Each number is 128 + 24 x the weight over its row's rms, rounded and kept within 0 to 255. Layers, rows and columns count from 0. Numbers have three digits each. The size before them is the row's rms in percent of the matrix's.

# layer 3 MLP down (transposed), 1024x256, rms 0.0856, rows 991-1016, columns 128-255
114:135134139120121121134133131110168120097110118113089138143103131124098141118109137133131070118104094108151162134159123178157128142066097064106120108130101110149128116153168127130127122130133128111159078095094132114127103118103112177124139151156154108147093118106109121101105113110119171170119083099128159137102127109125115123134137140101142147158128116114137102110139107093108150093133
097:146194124128100119119123170142120090128176075136143148145160093173161162166132100154113117130078133127129142152127120115119177109138130078139162136123083099133112110128149120117131129132139126090112181144113135104141145136139159131133104128141141099125157097102095125093159158149137103170092131150101113132135115133157140132156097154159141152131145101121151119108151145149153113121163
086:108138119137116123121123135137102160107139135103165124144135126140113135117145166094168089136087143165116117122172142159127087169117124159112138102138106155121145187145111149128098140119142111071151104127115126115129109148133120168109172149113153118164112139154146176114148132149144167164124144124100104119123120122118092152146145131127182120142146132125155146107141132108145099153137
095:159144135092122175121130132118096144138120132146094143099114144122058118124080158175105134111107168125108109115137147135139100120123117153134129144128179130124101118132135114182108137150140140125123129114136132110133142120121096137089090133083128105157118119138133108144103142160163118151122136111115173134134126142165125080160095138178120123116168132082074133149151134117162153147140
095:163127105137149155114156117170125096099129143112128116141132114117097167138115118142097136121172153164123175151139185119145115136132125062134115153133165145125104121154079117125115101107125154119165076137136166100132090097144119131149158091150138140131110134171121172128090156153135139082079116120182143110147145146086115120121142139102130104131150126119138136085106117147120080068147
097:112082125131102139139175102099117147152165124134072087108147129126146099099122113131105140103155153101145107153114126115103126153158129138127130130121108125159169128146158132172131093122143105087089138147165147137149144144131112110107165159105121113159107153162102122145157114137146102123120115191138131149100075140126163113124132161075129154141144126135140149138077162101144126124110
103:163142113149175094151152128140147081120118128128098139175122138126135168132148140109107151175105100139129136115133159095152122125080102089092139123114159095131142145112133130149112085107155075120125153110104118120082116056136138131128155166117123096143104123149150131122145141123127115123116088147130118144159121130123121100108115117138148097101143113166105113144184135100135155143101
077:156092110128138085129115125125142090113167133084131179148120088150122155114145150088153109094155169145171106122151125104136132128129077163152150085080158120117142102123109137117131144160141169157140101134151128182111072087094152141145111101131122161081178081150137153124117134121112169116094115151144116123129123096106140154134148107127124098146139141159110107111089127122167127129098
099:124123125156098105137104078168114163147122135130112134152157162091102175126122112097118097136145112092115109189113121158172090117096148130094110129113140166136090134104108118179168136093159153146099138134159101114094146090134144103107156123166134160137131130131110114111128113123110181079162090092110130111135125112140137138108154113135139111178104140101155148107111155145150114166131
096:114106141089142104099136114121110103120124128155167088101123128084094115143109126121130130132149132199134115166117152150094123154132126116134118114111132108122128126105132110087128115105144066159177155156131201113144106150136097150092151141105124125129156081114080141162137134177135111109119134124108170135114086129143137115134105137115115089133170118140130146142130114139149120132171
102:120127123121119096142167177076106117166159101137106170129170095136171183136122159096134140139105114125153123106125121113121119092099158125156132110105137116092175151139103113135098151143127154140141144174145161134160117127124143116123093121125096124131152129150150104099152132106121135120117131112137098082125109100149105112128095112080133147101089109090147128129125108094104113137104
100:172119133145153110096092059117127122126106114117112144085103135101125137111117112135125137140123116100114142117151083123113168089098094110096096152141141151118158148082104106120111118132112143136143148148134117123144112132127148135143133150116158134116136099110101113146175118118156116129106147154097106094138129140134116116129180132127137140155173101099185146101162136106149086133142
090:122111108162138151133090140146175123165147120136128128150107137137104138117153156097096118078131150158103129133074151123148107126148123118139120112138147145147111119135117158186113142121109113085086113128130127100142132119149110075101149129122157153107166117115137161106130118147110181135119142070131145131071094180139117094137145105104156100099068125155113140096131148129122136132091
109:120149121097089150130112117155146129131155130156093133163130121122141136085110125120133100130111150148103153109123142163092098091181080140125170131112134125128188121129092119137137146173128128159111102148152149102160123135127158126130146082135133115126109162170077090071114125152097119096123101148137090137158111143125130103132110129118108192076125116101155140149118104135137133090125
098:129140110096140092172149115126125093116123123142138112155107139140095145145113128090091101109113106045103140158122117108125138144130124104124124153156126147158126117098088136090134086097168141089127117156164110108084122158161135141114167152137075119143152138104108113136131104134126066133132130119130126134144205106108103132100118092114151133124131117142118141108093155134129103140166
087:128152130130114145174113129158187160112088087088146141136136130113120125120143152128137132103125143119101176111080147141067118122134122090133155143112126102117141112145116132139157138146167096137128138129122125131119159135100152102130105102157132092127136187112112090119122138114154150124113094154110085097104162153126164115116108106153134125093159100146120162109134177087173114113135
101:129095112109183146148126125134155071145128158122087157162103137130142099163153148131104135101113134134129155118111097141127140115115119160103119144119150136152130123084091064111143143100136108153145136116151125128114099139158142132098135153129126123134154118119113102133121109123131167103079126114117111087088139127120119117150149169133140121165144092089110162139148121143139135161134
090:099131112119154110121150139126145121127107154163134128106119141113104136076106152107149111123136116101122130092193110133140099094108071133148115115119143159123123146106138115091130130133131154131129072149127113171128152112182136173145199119116129116121098102163122176176122135099126163135135132129125115131119090138140122150156120143121134153143111096142128160131111088143115108102134
106:115102100183115160130129146114137132155137144161154118110143155107086140132116101102079130137170103147141154153083084137119142127138163146052099145117127119147156121105143124135112148109114092096118157111118186122102104095128163093110108127081087084146121119148126153126122122131089107121145046119120144119141130129155160144146128127140120076161116146105160129128142117117133105102122
101:124122179140096081154122142130094134106164138154116074155128139106162164155126162127087141137150130124100101141137159071126106106081170118096118113166152129103143117087135082134116150094126122172102129116146124101149102143100108132117086133154127120156135149133142129154162125151112079099113095146131099111124121133115125148131135144173140125149129154116142148176090110110122146135121
088:120074173146125159122116131132103108155067163126108143122122137105129129115163164172135156110081137100125162114144167119175130138150134112156109156136107143111134148130096115118105169163123149144078110109140100124159117138116190128140088127129163122152150127172104111158125122130124064152099136137098102120085159164120138183105102111148135122136098121123109106120153123142166113121134
094:180154068119145105057126111142130129131156129131140094122153115144143124122124142118119148100155135138148167104143122126116114135125112158109113098152086170087086129141106161103139164140086120143156136118146135130092138122140110130155121165107135143141121113144055171131117137114123130137100146172137133134169158122149118165115172137080134121142112125148123137126103109126185131123145
109:156107141114157125103170076165127113139161139091119155149123143143136127143137110167125176157084150141101050091129160122147128159165098155106124126130145126173131140094096166133076110153162171133116105125113115125174152147118112101092149124100139108165128145114135149103091161146104139142119156118094126146132152094119148183141118101105168140115149108142099117154154096099069144103102
101:161104139072157107108133138126125093122127159132121124107137156124099116150086145137099147159122135130185097156131100117131185122156148149138105140112119135174132127095142124125121153183142202100158143108139162119100149124113134110143119168135129150146100133102097095148140163078140126073102153120145115095105181146116126100148142058133101114107105086154111118096145110129149163113149
097:093142159118145144106104111145124104107142093132125143124107142135072101117145147132183148164110117126131150141125148089100110123144095085110157114136140116113104156138126102107169103132163078154109113147135122125100104115135176149142110146141165145105150192129112162121125145152122109110144114110118099090177126112138147064110113127142109120119142126095126169176121110131128188113140
115:137104156157074122117126118099139139112169116180081104119117104107138132100172086144139134126165194117150124135170152138083143106159104102098094125160153123155114158103131142159101095122135105128117145132115111138165147136133163113081081112136106119098123163106152124162161076131146129083091146155111128130160138098141107126136121131138098127089143124112104111155133125106150086111148
# layer 3 MLP up, 1024x256, rms 0.0882, rows 992-1016, columns 128-255
101:116121148096121140124147107145157160152130211210116138151086157110103124114153115115093127121124133096133121138140133124137103085131112143160116101192130147106113129116153107129113101148164128106117071122135111167150120105155055175135155151131158135123146152127093121119114144118099149145115098109132158150117118144116125137122112153081131132177113122125121116095097159120092119110124
084:137113128133134045121131129179155109166147102130159114119156050129102132144119069163150138140108144146130165140148139103107126150112095099144138139154096135123103136131183156158086149145118165137124150130123120161115137178101112127098140118135123104132064123128125100085145147162122138103144096112090112163076117088147126089134137102130125149144150130103132134154137148094125124188112
094:145100141163128155107134146141135126205129120096152097176149108135118158115130135105123117147179097140107133142131107151161150099128103162093143147129109151133125121127113139119161149108149148134142098136150090144133118162129109106119131121164117110130117153141160114125104160119126098111103113095085074173129126143143115126124127133120134151161120115101087093111126094168103094113137
091:071115120131123125095125129087108117114106152138126159137135150091133128114132127148185113135118131137153175147121128110134102188142156167122132108121127128122106112123158113149115132147125124096136146107162142133100164124124104066104092113100091125122203088117135139155088121125131159193104124123122139169145122098147144162100138145117099126143120096091125116100137077157148124120092
096:115129128138123110132118089081143159140084109061099168142102138098128129120115107160139114151082126177134167111126105152155129145131115138135108096137165132109113108108166148162135109092096130110150128123127126090103116126107122136114162106169115079137090039169135127125088120156135136119144111135131110138115134190110112141135091171127110118062097121162085123153119129143155105097152
106:149146135117122183119167152123160119116133104168091105110141136141115118129139151196185116121097137110182103124184073102152135147122149129142111144157094092124104119114149116144116140124155146155148114151116125096066139123101118136123141069138127157123141114132146125133151138124111173158138112122138130147137125121112133122166146107088157077155120113168100117164144095105145116122135
099:075134181086126102125081153166152135125152157124114075146170139114114129101111121154106136164128108119104113105126172150140127103120119126137089093168112152155138155125158129133123133125112102103109164132131125091137156120149090122122100121097121123165150136146141154126113133110126105121183134103132133104107154105138127078121133099125155145112112122172096112089121089084101145113107
105:155127150124143081132155133138105164138110120103139109155104159124133137145125141140091129134114083121113129141098073135120153155149107172189063134132147126105134093123140136112131102148102124119167093142107173126152170113144156132112108112103109137108105129147126147100136148136138104142141117093145162135111115120148117119117157105084141155161104122131149098095108181129118088165109
098:153126103130091115101122114122109089074150139123123128136112110154140089117146121138107112169138067141118142135128078111096136157109057084151058144113123099130108110157157094191169145110120140105138121155145172154120117146146120150106133122113104110089155105158107154155129144118078149111110161080107162095122166116142097126114141119094132157141110107134110124140117104129116104121147
099:063115128117165127116155157130130131103110162142109155145132165117101157128127094145146160122135116179140122140169082142154078111101097089156134184121139143165086125190159116092139136136092115144120173123145113130124100142111098093088127188131096115159107106118167116126158123104127097120158098113139127138113157141093107166112144149131144127157150123103176110161110147147115129130166
102:131121122109126079134154128107083153123150113147125101122123164152160119074171106129147142204097081121070129140159112163142137126109109152126143140117108112103129133149132119132079125098101102122100135140133079107109072155151106109115112138107129129156198105124123163139134123141135126131088151163106106123101125136136089142122127122127154116145115088133132136101113128073112137130138
089:121114098109117126126097131106094130124121142106131141133170137148133147155127157156137125158103140117159132146123167135116099131164105141108135107155080147176088164110106119153155152100162098122113098121127147139143180105101128108091124119127126141114141099185141148161124126111147148112084117128124116143136132163092185167127118152147119175146144134125108157126122092116171153101105
111:154130139138126122140116137104135113122108153150144124088171109136107117168145140115154136120144096148125126107119093160116086120104091160125089132143100139127088125170130106110131114109160078101164139130130118210088121134146082093123112150093171130099157074144156115101098100134175147119148129166109129119195131111116148116143087105166154142140128141110160142083160166096124097150126
101:136122116124126109105125133130094158139105136093148101125140110096120129135126162166116129115092101156163069113099140083139093179108177114105164121090091078163116115119134146161143117088149146156118129189102119130144134130105122106141136110137139093098127143119165105165139139117170131087105124176099162093138070171170159134114123116113114113130146203148101147137098133130106164116107
086:096147109105129115091154132131115083131131149149113167122082130108084112148141125115098137111089091113149097093146106128164143150140096137132104119116132135117133153114147126109118069144107144126140118129114130122114126172156101131145068099090156104092090125141114147126146134132158114124096136119150147132128126123122127128158093128108128133159112148140092160148073135148148124119119
095:134143129121113118113142185115101123146152130163175108126138155151129111182112124136147105138117150123126114156180127092126107141116151119136149074131113078104136146127168128132168085180140129164146126128094137165124142116104125189112129132139144123140142117137175125131113121103126107109133076130101106101098119111107086182115097095138149145115111117121177179146122133139132132085132
092:156141087126127105123120096073136152074131181096119110092077129139109115072157128157131136116091153164125103114100129080103154125100157124168103104117145139137134121150077131132125128094120121130151128137129101082125122104163157117126115130134107154126136150101149117111135135079137110104099113119148085139134137146135144133086125114132079153138135149145075149129138145135185157122126
104:083114230120134171129135167132117148123141135122098151111147127129153154125132139083145118077142119093107134134099130117182111116142103142149094090092170115096097121157119123094107127135129142108155125141104154093110144105127128123085157066128104126122164118127091158117095108128100142143155130126189127139153128117134121114128146147125127113172129124130102115126128170159116150104101
100:141131141161125099120117120164157148113135161116105158104093133161093152109094157140121106126125137151155109125133104102174138098161114132108160134098070108135125098168137150109151160118113114121150169151123197143152154129119127100116149111115117101169132145187115077131129145140118110102091116122144123113099134187125143129133125110125124123106153117138099159108159106141105169158157
101:085120110120117132100157144135132124153125148077129153113152114092133080149130075144100096142133169088121105123163122149129117142110153129126096146102113162121123128132125129119131138126127147166116120160105175140126146138152100169112128117130188139157109135142141091136126111134110129140137127108133096131118073164120105153120166138129092136091103113136151127129135149118086160105168
094:141132149098110133122138116127118065158135134138126136123137125119123157137125132087085173206103140126096166098112119107122164133194136145152129104169098112174105146141167112140177094128070143126103118099132099138101105125136116113141108101125156088108155080130180128106116100137131115137119130179114081161087143109130165169106083150134122067141156118115131083144150134170103136149122
118:103156130128148153152133182153174161132160130140127095142119134129153083094127147160095121165103139115121148122117115113151116139128136095157123147093113109153125127125126176112110070091109113179122118132123144185102090148107114129148111111109111119133094112131135141119166148115123117083137154108123130149112067139179130108131123129135143146137155122121154137142149196088168133142089
098:103121109152143160119158135197106155135125121084141129100160136126110080174112137124153110119148157090128142123107132141148137141119113077134120151159135097147127119142129176128141118153126158132150144115079157122155094152130108148106151099110162096075131136097100107135147144165114111123130124131135115124159116059097056130149132161134117115177076117127086171121176134110074136140125
102:163143120101143092086139127157125143112139122108141094118096134119153142108131147138129163117173110152118161087135074139178146149148133159104146176130143155179125112106132175135148116128120150125148160164111133141167117132102109110134158135135108125122156128112113108126141122124143133123142149110172162124121118126125112167138098174133135118100187125136142077106157137128081127115144
109:125118121079144082087119105164137124157136156112109136081121176120089132157146108093148140148152112135157110144094151155104127091095109129138100099156110126124107152119111108109110110131119115159137098158120149147132111102097123130115107139115131122087134139160133097152135116111147114109058093142102101121149139148088137125116105136132133147097154133097196084162105116075128111109149